Weights of a small transformer language model: 8 layers.
Each number is 200 + 20 x the weight over its row's rms, rounded and kept within 0 to 999. Layers, rows and columns count from 0. The size before them is the row's rms in percent of the matrix's.

# layer 4 MLP up, 768x256, rms 0.128, rows 310-364, columns 128-191
094,198,195,213,235,218,255,222,174,199,205,187,235,212,211,199,220,194,224,211,208,212,215,222,244,163,161,199,218,192,169,175,192,215,202,189,218,195,238,179,193,191,195,184,161,225,213,228,174,170,227,191,211,209,180,168,198,221,209,184,208,208,229,172,199
095,188,233,195,172,178,231,196,187,189,176,210,194,190,184,211,191,189,210,198,198,188,192,208,160,174,207,207,198,211,197,163,214,200,178,179,213,263,218,210,222,209,196,182,213,199,195,210,219,191,176,178,176,224,196,184,218,205,193,196,206,177,193,202,212
107,213,211,193,179,198,218,190,215,200,205,178,194,220,243,213,185,234,176,206,238,180,193,187,177,194,219,201,172,193,172,173,201,168,205,173,204,203,186,197,221,204,193,208,155,193,176,193,191,157,192,233,185,236,254,217,197,211,157,178,199,207,193,168,218
098,210,223,207,201,218,171,195,167,162,186,211,195,200,212,201,176,205,230,152,194,180,197,199,173,182,155,207,212,196,208,186,155,214,182,203,234,181,203,225,212,193,186,202,222,209,215,227,180,165,216,204,193,213,203,206,180,225,183,232,196,198,175,204,226
097,211,219,195,240,224,205,193,191,186,224,182,165,201,197,190,201,200,209,208,197,175,262,229,204,188,191,174,193,204,188,226,175,179,163,223,224,186,191,209,195,203,209,171,220,211,205,183,190,181,212,199,200,221,196,173,215,215,198,192,210,200,175,224,198
102,233,184,219,208,227,204,183,189,186,213,147,193,220,185,183,138,208,175,203,206,218,186,217,197,196,235,202,181,214,197,220,212,201,173,191,185,194,232,186,240,200,181,213,177,198,191,226,192,158,213,211,188,217,173,214,195,225,206,215,200,159,206,187,185
103,180,169,196,211,181,182,196,204,220,166,188,214,205,216,202,193,213,212,208,191,217,244,191,218,184,188,234,212,200,199,190,183,151,227,196,187,224,197,195,167,164,228,232,185,217,191,200,209,192,202,169,208,241,212,167,216,200,234,216,168,228,212,189,201
108,205,209,206,182,186,214,216,202,220,178,183,205,202,222,190,225,206,218,185,182,183,218,211,208,213,203,217,194,183,166,184,202,175,211,214,215,169,196,200,201,213,211,225,212,171,205,214,204,171,190,247,187,196,191,163,192,168,189,217,224,202,210,196,147
093,218,208,186,213,177,210,199,213,190,171,221,210,200,207,217,207,194,201,216,245,181,203,206,197,200,189,209,212,231,209,183,208,191,196,186,141,182,196,207,190,216,260,189,190,204,197,193,172,185,204,217,163,212,179,226,203,193,220,225,195,202,178,181,206
086,219,210,213,234,229,191,209,201,201,224,170,223,170,179,249,173,191,198,222,203,195,217,220,197,192,196,184,231,245,187,221,209,227,230,218,237,229,223,156,210,181,165,179,231,202,206,198,188,206,180,210,185,189,183,240,202,231,224,193,211,174,185,222,198
098,204,153,183,180,216,240,253,200,159,196,211,221,214,193,189,222,207,202,211,204,211,198,166,205,193,230,205,185,184,199,184,150,217,194,184,190,227,202,184,194,228,225,219,198,195,178,223,188,218,231,221,173,256,217,205,209,211,213,204,213,217,214,221,214
093,187,184,213,189,177,223,181,200,203,227,186,233,191,220,190,240,214,201,162,201,170,190,179,195,202,234,212,222,217,183,193,200,188,206,185,191,232,214,210,153,216,201,236,210,193,181,207,202,184,227,198,168,191,218,243,166,181,200,208,158,195,226,192,219
107,204,200,214,208,195,214,206,251,205,191,209,205,232,209,210,197,225,210,212,196,207,148,216,207,176,198,221,215,219,219,199,145,239,218,222,194,180,208,203,177,193,188,219,208,183,199,199,202,206,222,229,250,202,213,227,172,197,189,181,218,188,186,230,211
096,191,197,174,226,208,186,166,194,203,249,180,234,211,199,220,231,168,174,233,178,200,161,193,208,193,212,195,201,203,199,192,105,173,191,228,193,170,202,200,206,191,211,219,163,181,182,194,218,195,207,228,163,204,216,211,217,200,199,210,214,200,205,198,184
110,194,179,192,199,203,173,187,159,196,208,177,240,194,238,218,196,199,208,222,191,203,218,210,221,194,185,231,240,250,181,179,201,167,214,181,192,219,195,177,202,222,203,214,193,199,188,189,184,198,239,203,237,236,228,174,229,180,181,176,196,258,210,223,179
102,180,221,172,193,193,214,233,217,187,236,186,222,199,184,205,193,210,201,195,245,161,233,209,225,170,216,179,173,189,210,193,178,190,189,213,216,191,225,198,220,197,222,183,184,164,209,199,166,199,225,182,225,197,211,197,210,238,199,215,202,186,181,197,213
100,185,203,249,208,197,215,193,210,218,223,190,196,169,209,220,184,199,230,199,230,181,187,216,200,181,171,213,205,168,206,157,169,177,263,184,195,202,203,202,197,188,177,154,183,220,209,189,171,208,203,205,202,203,205,179,209,189,211,210,193,209,179,197,190
104,217,206,155,194,212,204,209,234,175,201,235,215,202,202,181,209,218,193,183,199,230,204,213,208,196,195,231,174,199,143,189,190,195,182,221,174,162,245,185,192,177,209,173,188,167,213,194,217,199,241,234,189,197,193,201,236,200,181,236,184,241,203,194,251
087,212,184,201,199,189,172,238,186,178,226,207,211,174,197,175,196,211,167,182,187,210,208,188,225,216,190,161,237,186,197,175,207,210,210,209,181,184,218,167,216,184,200,184,186,202,238,198,235,194,212,182,179,208,208,205,192,203,177,192,206,190,220,216,229
101,190,205,208,210,201,203,217,213,170,170,165,211,212,207,207,194,186,177,206,195,182,219,204,222,221,198,195,214,200,176,197,181,178,170,214,223,166,193,173,215,194,179,190,197,216,198,220,212,183,209,203,204,242,177,222,211,217,196,208,229,187,194,173,181
099,206,164,204,210,195,161,194,219,208,183,221,188,223,210,160,205,217,183,215,222,197,205,182,192,211,200,196,200,182,199,157,212,191,190,179,174,218,204,215,198,210,170,221,190,194,212,214,220,212,228,224,207,191,191,212,186,224,192,216,213,183,220,215,232
096,189,198,180,228,197,208,213,201,182,211,202,184,167,210,210,188,188,250,225,212,241,203,224,207,200,213,195,197,242,187,209,204,199,174,212,207,202,217,197,210,220,224,193,193,232,177,232,235,201,188,200,208,184,227,190,174,207,227,181,178,215,218,194,209
097,237,184,179,199,166,199,189,207,201,200,235,176,212,190,230,203,178,203,249,209,179,185,189,196,223,187,197,223,195,219,189,230,197,240,202,181,189,167,247,196,224,222,241,214,189,198,222,200,216,194,208,230,222,188,213,211,187,219,174,187,161,195,213,249
094,174,157,205,168,174,228,222,173,185,210,173,191,206,187,195,209,192,220,188,205,203,186,200,230,211,182,219,224,246,199,201,184,188,202,187,238,205,203,222,190,225,233,192,207,228,216,187,199,214,207,202,195,186,199,201,183,202,200,204,225,186,210,231,201
100,195,215,188,165,198,199,200,192,235,198,195,207,161,196,206,197,219,205,200,224,170,223,198,193,168,179,190,200,202,170,167,172,198,165,209,204,178,171,188,181,200,223,224,209,203,204,212,189,162,212,181,210,190,222,201,232,176,212,178,213,190,198,189,191
107,170,268,209,226,191,221,213,222,192,225,163,159,177,188,192,202,245,194,193,190,173,211,190,175,179,195,203,196,176,190,170,237,254,207,203,206,177,175,194,178,203,186,169,204,203,180,170,182,200,169,190,198,201,208,210,211,232,216,176,187,195,219,192,210
088,167,200,204,201,228,197,220,172,196,225,189,184,209,203,167,209,217,199,200,197,208,199,219,196,197,224,178,215,192,228,225,192,200,196,200,207,213,167,189,221,201,174,170,188,203,225,221,217,193,173,243,192,197,215,192,221,187,214,213,183,224,207,227,185
100,202,219,164,184,212,193,193,190,223,251,205,152,192,206,194,231,193,166,178,152,191,209,209,213,196,196,211,176,185,203,196,224,209,202,214,229,183,193,193,223,194,227,214,195,201,220,161,193,174,204,210,203,209,178,206,194,226,207,198,210,213,222,234,179
096,212,192,198,191,198,222,189,168,211,195,180,193,210,200,207,199,204,238,217,203,222,204,205,201,207,179,157,183,197,175,221,205,205,190,219,189,194,202,196,193,207,187,185,175,210,197,220,217,216,217,160,207,255,209,217,217,218,208,162,199,193,237,207,197
103,221,183,171,225,193,213,190,227,193,232,203,202,189,191,204,256,198,181,214,230,208,187,193,200,170,214,239,208,192,212,213,175,200,217,194,180,165,195,181,219,207,196,187,217,214,226,204,178,212,179,197,210,197,177,199,211,212,201,200,245,167,214,198,222
111,214,164,190,210,185,192,182,221,245,217,206,188,196,165,217,246,193,231,203,230,177,234,190,196,228,209,200,203,207,211,217,187,203,203,206,152,208,205,183,221,194,215,186,244,196,268,175,173,196,189,208,188,205,206,169,218,165,178,220,211,205,187,204,214
102,198,197,176,187,223,200,184,217,167,205,166,197,199,186,216,219,223,224,159,222,215,184,176,189,203,204,210,214,205,185,221,207,235,200,180,231,207,210,203,198,197,149,205,182,193,197,217,193,191,198,212,203,216,215,191,185,198,235,212,223,203,200,207,186
102,193,186,216,215,197,186,174,177,233,185,194,210,187,179,220,211,218,149,184,219,175,194,176,199,197,223,204,219,196,195,190,200,225,198,217,210,216,212,182,196,180,226,207,204,216,244,226,233,170,238,201,187,195,214,165,233,233,216,216,180,199,208,182,208
093,187,217,175,218,184,211,202,215,178,233,165,207,183,207,189,194,194,207,221,185,230,214,210,198,206,152,180,234,185,190,196,203,192,238,182,219,216,159,165,164,166,182,212,208,194,194,191,237,222,225,219,170,187,214,189,220,199,182,196,210,228,178,212,210
112,210,194,200,195,200,205,243,191,179,185,201,209,186,205,185,247,158,234,222,231,171,198,183,223,188,212,196,186,193,211,164,206,212,220,216,194,226,176,199,219,207,200,217,142,198,172,252,204,192,148,169,204,225,150,201,193,209,186,206,229,191,219,193,247
103,175,176,213,218,205,179,209,207,230,200,213,257,214,170,224,229,179,205,243,207,216,200,208,170,182,169,198,208,233,201,202,182,211,210,199,213,191,188,212,202,226,187,211,226,179,214,210,185,224,227,189,199,223,184,210,189,174,193,168,231,163,178,186,198
100,206,186,219,172,167,244,223,217,215,193,208,209,199,205,212,181,221,160,204,230,201,206,231,184,205,221,202,184,206,197,174,187,200,216,171,197,184,188,139,143,178,211,222,190,195,213,176,221,218,208,222,188,198,195,184,172,202,224,201,194,198,229,206,177
109,161,208,188,191,184,214,184,195,235,222,175,245,192,206,204,208,168,197,193,212,196,194,185,203,210,216,235,205,219,223,193,217,218,198,197,180,188,197,237,187,197,226,229,211,181,237,208,198,200,186,196,199,177,166,195,189,172,201,208,194,195,159,235,178
099,236,189,235,199,200,171,170,183,188,219,214,155,215,247,185,196,152,223,192,226,220,185,253,212,202,188,187,206,165,229,201,204,178,195,176,201,245,196,216,197,206,213,163,183,231,219,211,212,193,204,191,190,220,216,222,194,238,202,174,193,197,211,206,187
091,189,218,135,216,173,186,206,170,193,223,203,201,192,210,172,193,183,203,200,175,171,187,213,175,168,216,147,206,186,199,188,202,177,197,199,170,210,220,210,214,200,220,211,200,197,185,189,190,172,209,214,185,183,226,239,210,206,206,201,171,209,181,211,194
093,227,180,189,215,217,201,215,211,162,194,182,178,224,212,211,215,237,212,203,197,183,214,223,213,205,242,222,209,226,173,206,207,179,197,262,166,208,181,209,183,178,200,198,183,214,202,217,187,178,201,180,211,187,195,189,212,176,233,173,201,208,190,189,198
104,190,202,229,181,206,196,181,228,171,224,163,207,185,194,197,217,186,215,208,199,221,244,170,236,234,196,205,172,163,204,177,197,202,187,178,195,196,174,189,211,180,208,193,208,196,181,203,232,232,196,210,181,200,227,193,190,186,238,197,193,226,165,171,197
096,228,195,185,202,219,187,175,210,198,201,206,192,184,188,185,214,194,190,197,228,171,172,170,208,185,209,237,214,227,201,174,211,195,175,225,205,162,193,225,211,158,216,221,207,229,202,223,199,199,212,209,210,239,191,241,169,213,186,176,201,196,180,221,224
095,174,198,190,206,188,214,236,195,215,181,190,209,174,165,225,206,181,241,180,210,196,193,218,200,202,198,197,205,248,185,177,193,186,214,193,186,189,206,210,206,209,176,224,211,197,196,220,189,216,181,207,199,178,212,230,170,169,196,238,210,186,206,183,198
099,226,221,183,222,215,191,205,169,196,165,215,214,176,207,199,196,179,237,194,198,154,245,224,243,214,237,204,231,193,177,185,192,205,183,237,189,184,203,173,210,211,190,216,216,221,231,228,187,213,240,204,213,183,183,195,207,173,205,198,242,196,222,217,170
098,197,205,223,213,194,264,178,193,221,191,175,210,210,215,212,190,180,166,169,170,219,218,183,201,180,191,179,224,194,210,207,196,163,166,196,173,208,218,198,187,168,197,208,204,211,196,211,176,193,180,223,193,190,209,152,197,232,166,209,220,184,191,209,192
111,182,212,213,141,218,223,214,194,193,210,188,198,201,226,205,202,235,201,207,215,205,178,189,204,224,195,213,188,223,197,230,180,167,199,235,196,202,173,196,199,196,155,190,208,193,198,242,206,201,209,201,199,183,189,173,190,217,192,250,180,180,154,219,228
095,184,189,199,166,194,183,204,201,202,192,216,190,195,247,198,210,217,205,233,201,224,201,236,201,213,202,204,188,232,183,215,231,163,209,209,174,204,210,211,228,217,227,219,195,212,234,221,174,217,215,223,205,180,169,200,182,224,250,185,197,223,180,217,202
101,213,235,211,208,228,176,211,201,202,180,210,167,151,192,206,217,193,189,170,191,174,180,228,204,199,197,192,211,164,189,194,220,206,156,221,168,213,189,180,229,187,207,214,190,208,192,194,168,202,199,203,214,215,217,204,137,206,213,190,204,208,216,221,197
100,186,222,219,167,156,201,200,173,216,205,212,199,199,187,198,185,194,184,214,207,209,191,195,199,206,208,208,220,209,175,208,189,220,219,218,218,193,170,219,217,172,207,137,225,202,244,203,244,212,187,160,195,200,190,175,154,196,204,201,190,175,215,201,208
097,183,208,174,201,181,169,181,209,233,206,190,178,179,214,176,194,189,215,203,203,232,233,228,191,198,192,199,226,199,186,187,229,200,175,213,206,194,234,165,197,238,213,191,202,206,208,198,191,194,211,219,188,216,185,186,205,213,208,197,184,226,216,223,184
093,147,210,220,194,217,214,185,189,207,189,168,184,217,224,221,202,197,205,187,239,195,197,209,187,171,225,237,186,227,175,206,178,210,194,201,229,221,211,210,230,239,188,238,171,188,239,161,205,195,235,206,221,195,182,200,172,206,202,231,198,203,213,198,206
098,187,207,210,213,185,173,199,208,192,202,192,162,211,172,178,172,203,168,225,217,191,175,202,190,197,205,206,186,191,213,147,226,160,181,202,204,179,217,189,182,190,200,223,236,204,213,174,221,181,174,194,194,235,242,175,184,172,193,213,187,172,184,188,191
109,206,191,208,190,193,231,157,208,194,166,189,227,191,218,177,200,191,215,217,193,213,185,226,171,219,213,199,192,178,185,186,202,188,186,199,200,231,197,212,204,220,226,191,183,194,202,202,179,199,185,185,194,185,232,215,172,212,249,197,197,187,191,190,159
092,203,158,221,179,194,202,219,184,211,256,149,201,140,160,199,207,186,217,229,194,186,169,206,186,216,212,216,165,170,215,200,214,193,207,191,192,209,175,209,196,186,195,201,218,197,214,199,224,216,164,213,194,166,210,233,190,215,189,168,207,189,216,214,201
# layer 4 MLP down (transposed), 768x256, rms 0.121, rows 310-363, columns 128-191
086,212,196,219,229,221,191,217,212,174,201,213,182,193,194,217,174,205,192,192,211,192,204,187,206,194,219,191,185,214,205,213,228,209,188,179,209,226,203,238,238,176,210,202,215,234,216,184,220,209,192,230,185,205,192,211,204,178,212,213,202,195,203,195,215
096,190,235,187,195,174,196,212,164,211,196,189,158,201,186,213,185,187,181,166,178,221,182,198,248,218,167,193,204,186,227,153,198,213,205,210,174,215,200,224,200,179,213,156,180,189,165,202,206,195,222,220,217,219,190,187,189,244,197,208,225,222,186,226,231
096,182,188,223,206,154,193,191,184,196,152,210,191,189,169,179,177,164,238,188,193,192,204,207,216,225,195,230,213,201,222,241,183,203,208,215,215,216,188,209,167,193,165,220,197,190,220,205,222,237,188,201,254,205,175,192,226,211,194,179,190,193,229,184,175
095,183,179,223,238,200,209,213,197,217,209,213,197,204,194,223,196,200,190,215,167,194,203,225,187,216,187,199,191,209,181,173,165,191,184,137,201,237,161,202,203,205,205,213,213,189,163,221,223,193,180,244,166,177,160,188,201,222,213,187,223,193,218,220,199
098,202,200,224,204,203,199,182,193,208,206,185,174,213,199,172,207,211,194,206,227,205,164,216,171,197,215,194,254,213,173,187,207,206,235,161,181,254,214,231,181,192,209,211,198,176,181,231,175,219,207,178,217,184,179,190,192,169,224,214,244,194,205,209,195
097,173,208,197,189,199,219,193,203,215,169,213,226,210,205,189,203,188,185,217,176,197,223,184,175,192,180,215,194,226,183,177,224,189,213,223,181,194,178,219,173,194,218,183,187,189,201,183,201,224,246,199,202,168,219,186,202,188,168,200,199,176,183,175,213
106,207,231,218,184,207,218,169,186,212,158,211,192,209,219,221,202,237,221,172,167,205,209,158,201,207,207,182,191,213,196,192,176,207,223,183,187,216,218,204,189,179,197,185,203,163,193,236,212,209,205,213,204,214,230,217,189,214,190,206,183,220,217,226,215
099,186,188,196,181,173,146,274,200,208,227,200,180,203,192,200,215,194,194,196,206,208,183,175,198,187,238,198,216,238,190,217,189,206,155,215,176,199,190,230,249,210,215,193,198,195,192,200,221,209,223,204,199,171,195,223,233,218,210,193,205,196,229,180,207
092,226,219,214,230,193,208,237,223,227,195,210,201,198,205,212,209,183,221,249,179,198,192,212,234,226,185,165,190,219,181,193,220,219,235,187,210,241,198,233,221,205,214,209,170,204,194,209,216,188,217,196,215,199,193,163,201,219,155,176,201,192,204,184,166
095,205,224,210,191,201,230,202,236,194,172,215,175,211,197,188,193,194,246,215,142,198,173,219,166,208,206,184,193,212,238,185,194,213,183,210,219,192,170,189,195,210,196,190,203,183,164,179,204,208,203,178,211,209,198,165,218,212,222,185,170,189,211,185,195
095,188,211,201,208,219,180,232,181,212,192,247,160,157,210,203,210,194,194,199,182,205,201,213,185,218,238,206,177,191,186,186,218,196,206,205,207,181,200,233,212,212,237,181,185,160,183,218,190,233,179,205,178,160,179,187,194,191,227,173,233,184,240,220,167
088,207,178,183,217,221,206,203,201,187,203,240,206,178,218,183,197,160,197,203,185,200,186,214,228,183,212,200,189,204,183,178,218,226,158,199,236,197,228,214,196,190,198,225,203,202,190,192,222,167,182,220,216,200,215,175,194,194,212,199,216,184,159,222,176
108,207,182,211,253,244,188,189,214,216,216,194,210,205,202,218,205,184,166,211,199,197,219,199,214,151,214,205,198,229,202,192,210,214,193,218,183,211,187,223,204,231,212,181,186,200,188,188,196,215,197,202,174,198,199,192,199,226,202,215,210,211,229,210,186
098,204,205,182,214,205,184,248,212,227,192,204,191,201,197,204,177,174,240,197,204,205,208,187,165,213,196,208,229,207,171,222,200,166,246,197,215,199,212,207,191,202,217,200,202,191,205,208,228,188,190,227,233,191,213,196,174,196,202,170,194,249,185,205,191
104,218,227,197,204,249,162,213,188,196,230,225,203,181,201,158,215,192,237,201,176,239,203,238,190,206,199,186,166,197,199,169,188,211,221,197,202,215,232,179,210,206,187,196,208,191,174,211,161,215,234,174,212,198,225,194,179,193,186,185,206,196,213,211,211
102,193,170,244,237,186,183,194,175,212,220,264,229,195,205,187,176,217,248,206,165,192,191,229,224,219,220,187,183,215,194,195,193,217,178,184,195,186,207,186,185,198,182,190,205,213,229,184,212,243,214,145,192,216,176,212,228,211,192,166,206,208,237,198,195
101,165,181,195,196,187,179,191,180,220,170,194,226,221,172,191,222,193,190,169,181,179,199,204,200,202,195,203,201,220,203,174,236,175,172,243,206,234,205,191,210,217,216,164,197,219,201,195,207,161,205,218,184,199,206,178,187,207,165,199,192,229,230,215,175
095,185,171,217,182,178,183,176,192,222,203,212,198,206,212,199,199,195,184,181,223,172,200,160,227,187,170,159,203,191,196,196,170,181,202,214,176,193,206,227,187,225,176,174,190,196,221,192,203,177,191,190,188,188,216,212,144,231,187,226,211,240,190,228,210
086,198,167,211,200,203,209,168,212,212,202,268,217,196,204,216,202,186,197,252,186,217,185,188,176,200,229,219,167,222,184,235,207,199,227,185,192,198,190,244,182,221,186,212,227,201,205,245,218,208,226,230,202,218,181,230,171,203,201,188,198,220,198,201,180
094,181,244,181,204,160,211,227,197,197,206,202,193,182,170,176,198,173,255,186,205,210,213,215,176,195,210,207,205,185,247,188,209,198,234,215,202,215,207,202,226,223,223,194,171,211,229,177,223,200,213,180,175,212,201,197,215,194,224,205,206,172,212,199,191
096,206,205,209,208,144,229,258,191,181,203,148,199,196,178,227,187,213,187,205,225,201,173,201,235,186,196,194,195,200,234,187,160,194,218,205,190,221,203,190,213,182,208,179,206,211,227,211,208,182,199,180,204,194,189,181,205,232,184,197,218,213,200,207,195
098,181,200,219,152,209,213,182,217,129,206,206,241,228,216,198,227,204,134,255,203,215,213,165,198,158,226,187,199,159,224,204,189,206,193,189,212,210,228,212,196,210,184,198,190,163,198,162,182,169,190,209,210,198,172,253,228,211,210,185,163,190,201,209,181
102,214,205,205,186,231,196,141,197,172,217,237,194,241,214,241,219,201,198,179,200,216,198,194,189,182,185,210,176,181,201,180,217,229,201,187,194,202,137,205,200,223,180,164,233,221,200,198,200,206,166,192,240,189,185,226,203,202,207,190,208,222,167,207,209
127,220,181,257,190,190,224,184,193,184,203,174,220,178,190,191,206,189,203,159,212,185,196,211,216,198,175,178,212,190,219,194,172,196,211,216,171,222,183,201,208,191,211,176,217,228,210,223,213,189,230,196,151,191,229,197,202,208,197,227,203,190,184,190,188
092,210,197,177,170,216,191,184,170,204,203,195,199,207,218,200,237,195,233,192,190,227,192,203,219,163,187,215,196,179,199,226,192,181,197,160,195,241,180,218,212,211,191,226,212,176,194,184,197,201,196,217,180,224,199,195,177,204,158,182,191,206,215,204,194
090,157,208,203,195,196,203,202,153,175,197,220,151,226,241,197,191,203,214,205,184,223,198,212,204,196,212,206,228,201,207,198,184,206,187,197,211,201,205,232,217,201,211,196,214,169,179,187,209,187,203,202,239,208,200,166,183,220,201,204,214,199,214,250,195
102,185,186,200,199,185,216,182,224,202,210,181,184,180,208,170,206,196,199,201,208,179,210,194,216,203,206,250,201,225,203,193,206,217,198,208,200,207,219,220,178,158,180,190,164,189,205,201,212,175,204,185,207,224,196,185,185,205,166,189,212,203,234,200,182
104,194,187,225,210,204,190,203,212,193,229,194,208,197,197,185,205,209,228,183,207,210,232,227,168,173,212,202,189,196,198,172,184,150,176,180,194,190,152,197,214,229,200,198,208,215,190,219,212,199,213,213,192,203,182,182,188,193,208,183,216,185,186,235,197
092,176,185,185,222,213,201,194,199,207,206,222,184,197,221,181,194,211,208,184,209,218,203,216,214,180,220,190,194,162,207,204,194,208,225,196,198,244,204,244,218,186,193,207,197,164,178,195,187,192,196,208,189,183,214,215,187,174,221,190,223,225,188,195,188
103,191,211,171,193,158,196,223,239,188,201,199,196,181,233,197,215,199,216,241,203,235,194,195,195,179,234,198,219,187,189,235,207,167,161,166,185,218,208,194,187,185,216,217,195,168,186,176,251,230,191,196,230,214,189,231,216,172,208,222,164,195,180,211,182
123,193,211,214,195,244,161,195,203,227,173,223,200,198,189,190,193,179,188,207,193,208,196,201,199,167,208,189,218,215,216,192,219,183,227,208,188,188,217,210,245,223,184,169,193,156,230,209,192,214,197,219,216,186,231,216,187,199,221,196,195,195,205,197,200
093,197,205,223,194,224,203,168,198,210,220,219,174,213,214,215,203,185,195,169,185,177,195,197,210,197,201,210,212,212,173,180,191,175,209,221,212,193,204,192,167,194,186,219,212,194,227,215,150,229,207,184,180,244,179,183,216,206,205,193,224,192,204,199,226
095,232,195,205,191,245,235,206,171,204,176,235,215,194,161,182,189,166,213,212,206,199,196,234,223,196,205,226,201,181,228,184,234,208,237,183,204,188,210,240,212,197,202,177,216,186,188,226,181,204,225,198,196,203,206,200,202,206,173,221,199,227,218,200,179
105,230,208,234,181,179,141,219,219,209,202,176,214,219,204,196,210,169,144,216,189,206,179,175,209,183,209,226,231,188,213,197,177,204,232,197,169,210,168,196,204,181,202,198,231,207,226,224,189,223,214,238,181,195,178,181,238,167,168,188,180,189,209,155,203
103,197,210,231,208,212,219,155,200,214,162,163,186,223,206,214,181,150,172,250,205,182,175,213,216,208,241,194,191,207,196,171,208,184,198,204,158,215,184,190,201,139,212,225,215,189,201,187,181,183,185,189,223,216,185,195,194,186,223,181,181,161,198,167,148
096,205,238,212,247,205,203,205,172,190,166,172,177,209,231,170,190,223,206,193,180,242,223,201,202,184,215,240,211,188,217,193,204,222,146,187,247,186,208,195,197,190,208,230,199,222,211,185,218,200,160,237,205,216,212,210,195,197,173,199,191,204,212,233,209
103,199,206,183,215,194,166,181,170,213,218,181,198,210,207,201,214,178,187,184,172,201,201,224,204,199,181,194,202,186,186,191,181,160,189,210,188,183,187,214,199,219,223,188,206,250,197,206,205,208,226,194,209,207,181,195,207,208,234,189,196,216,211,248,226
094,201,190,198,209,195,186,183,219,195,208,232,136,232,189,179,199,215,197,198,206,209,213,207,182,197,207,210,210,231,174,215,145,193,183,213,163,196,229,171,163,193,194,208,206,223,180,209,187,167,219,216,225,219,216,218,170,187,235,189,167,200,208,228,241
101,173,210,146,231,207,183,183,190,183,154,182,194,217,220,191,211,199,200,188,180,179,198,208,203,151,167,164,140,197,215,220,200,165,199,204,175,217,196,178,203,207,162,231,183,227,174,202,206,218,195,223,188,235,193,215,207,186,205,202,221,161,195,216,206
092,195,201,220,190,230,244,187,187,202,204,170,179,225,190,213,187,189,172,199,186,218,209,194,221,192,207,217,182,198,208,209,215,213,210,207,238,191,187,182,215,206,183,182,221,198,203,165,170,221,200,188,200,205,205,191,205,221,186,190,197,215,219,218,191
093,180,205,208,180,214,195,192,195,214,168,183,258,203,187,174,203,191,193,167,202,197,229,186,213,219,150,165,196,210,230,219,203,206,197,191,213,208,195,201,195,210,228,224,208,181,207,170,185,192,206,201,155,183,184,202,170,195,201,201,196,182,180,201,209
104,211,178,206,211,203,212,178,215,200,201,197,196,235,214,209,235,197,207,217,179,194,194,197,174,188,225,242,215,207,230,182,213,221,131,209,226,183,186,202,188,216,159,196,200,204,158,166,175,197,199,223,198,218,174,182,196,194,209,174,199,154,205,206,213
101,171,191,217,210,226,217,220,192,225,221,215,193,195,216,245,198,189,207,213,198,223,187,192,198,147,197,211,239,233,232,227,202,207,218,192,212,209,194,171,218,199,197,216,206,166,167,194,203,199,210,208,208,220,212,176,204,212,212,190,202,210,181,187,192
093,206,198,201,212,189,186,171,204,194,182,224,165,222,190,211,214,232,164,174,201,218,189,173,242,206,222,197,210,242,196,217,204,222,221,178,188,193,187,232,192,197,202,164,193,214,191,162,188,214,206,217,208,191,180,203,213,210,190,161,214,219,213,203,180
092,170,182,217,203,214,176,205,174,216,190,229,208,242,167,191,143,200,223,226,210,204,202,205,199,186,191,195,226,198,209,185,189,228,189,214,198,208,218,193,196,193,208,185,205,161,203,198,199,212,203,164,208,214,207,210,204,179,201,174,218,180,221,199,160
100,202,185,205,214,218,211,149,198,202,198,201,217,183,176,196,220,208,175,231,192,192,216,205,176,195,220,216,161,228,203,207,199,232,197,210,196,227,193,210,192,207,172,216,193,168,177,208,205,226,184,163,205,206,216,194,200,197,164,190,179,188,199,202,221
108,195,204,171,177,196,200,171,209,198,163,229,164,198,181,226,198,199,221,195,192,216,171,213,170,211,190,223,216,229,213,174,256,187,222,205,198,166,151,220,210,212,165,195,197,199,206,156,188,222,197,260,217,170,176,195,189,183,172,177,197,178,178,222,198
095,173,195,192,230,211,200,180,204,201,173,227,223,197,220,202,189,211,197,182,214,189,193,251,202,199,203,193,191,219,183,207,199,203,211,255,200,209,197,206,158,190,201,175,228,179,241,192,194,163,190,253,233,212,195,192,196,211,183,192,213,209,206,208,204
101,211,186,223,221,208,208,213,212,231,206,219,167,194,229,204,199,198,201,214,188,230,180,175,215,199,179,227,225,180,205,189,181,223,209,215,183,242,186,185,183,219,221,187,238,144,184,198,197,175,205,214,207,182,186,174,174,184,207,208,176,201,200,195,199
098,226,181,177,175,235,199,228,204,179,211,213,167,154,218,178,227,188,198,207,181,168,195,237,219,210,210,205,221,234,185,203,192,199,194,204,195,174,199,212,215,204,222,208,212,202,169,202,214,199,194,190,198,180,193,205,223,213,229,185,179,206,194,207,207
094,239,219,195,213,210,225,229,193,224,200,199,207,222,159,189,195,211,211,226,178,177,229,145,163,200,186,204,203,172,168,210,184,201,193,183,217,203,211,229,215,206,174,141,202,212,204,208,208,168,200,202,214,209,181,187,192,203,170,218,197,191,240,214,177
093,214,209,212,197,168,210,233,170,187,206,193,204,207,187,210,211,205,158,196,183,167,216,257,186,219,206,205,191,206,186,204,178,179,200,219,183,188,213,200,201,206,158,194,194,178,190,212,199,211,202,205,208,227,222,188,208,183,206,208,188,196,190,173,216
100,232,209,205,204,215,187,205,166,207,206,186,195,180,200,185,227,208,235,202,208,205,210,165,214,186,206,211,189,190,210,227,169,229,219,204,193,241,191,187,204,195,179,212,247,228,202,225,196,235,209,194,226,182,195,207,168,196,191,208,200,221,211,222,212
102,182,224,212,201,211,244,196,194,164,183,207,186,194,203,212,201,186,201,186,209,209,188,216,224,213,215,192,190,177,178,215,237,175,207,192,193,216,214,180,198,193,193,198,193,219,133,193,178,224,220,227,216,219,163,200,200,188,177,195,238,181,197,195,236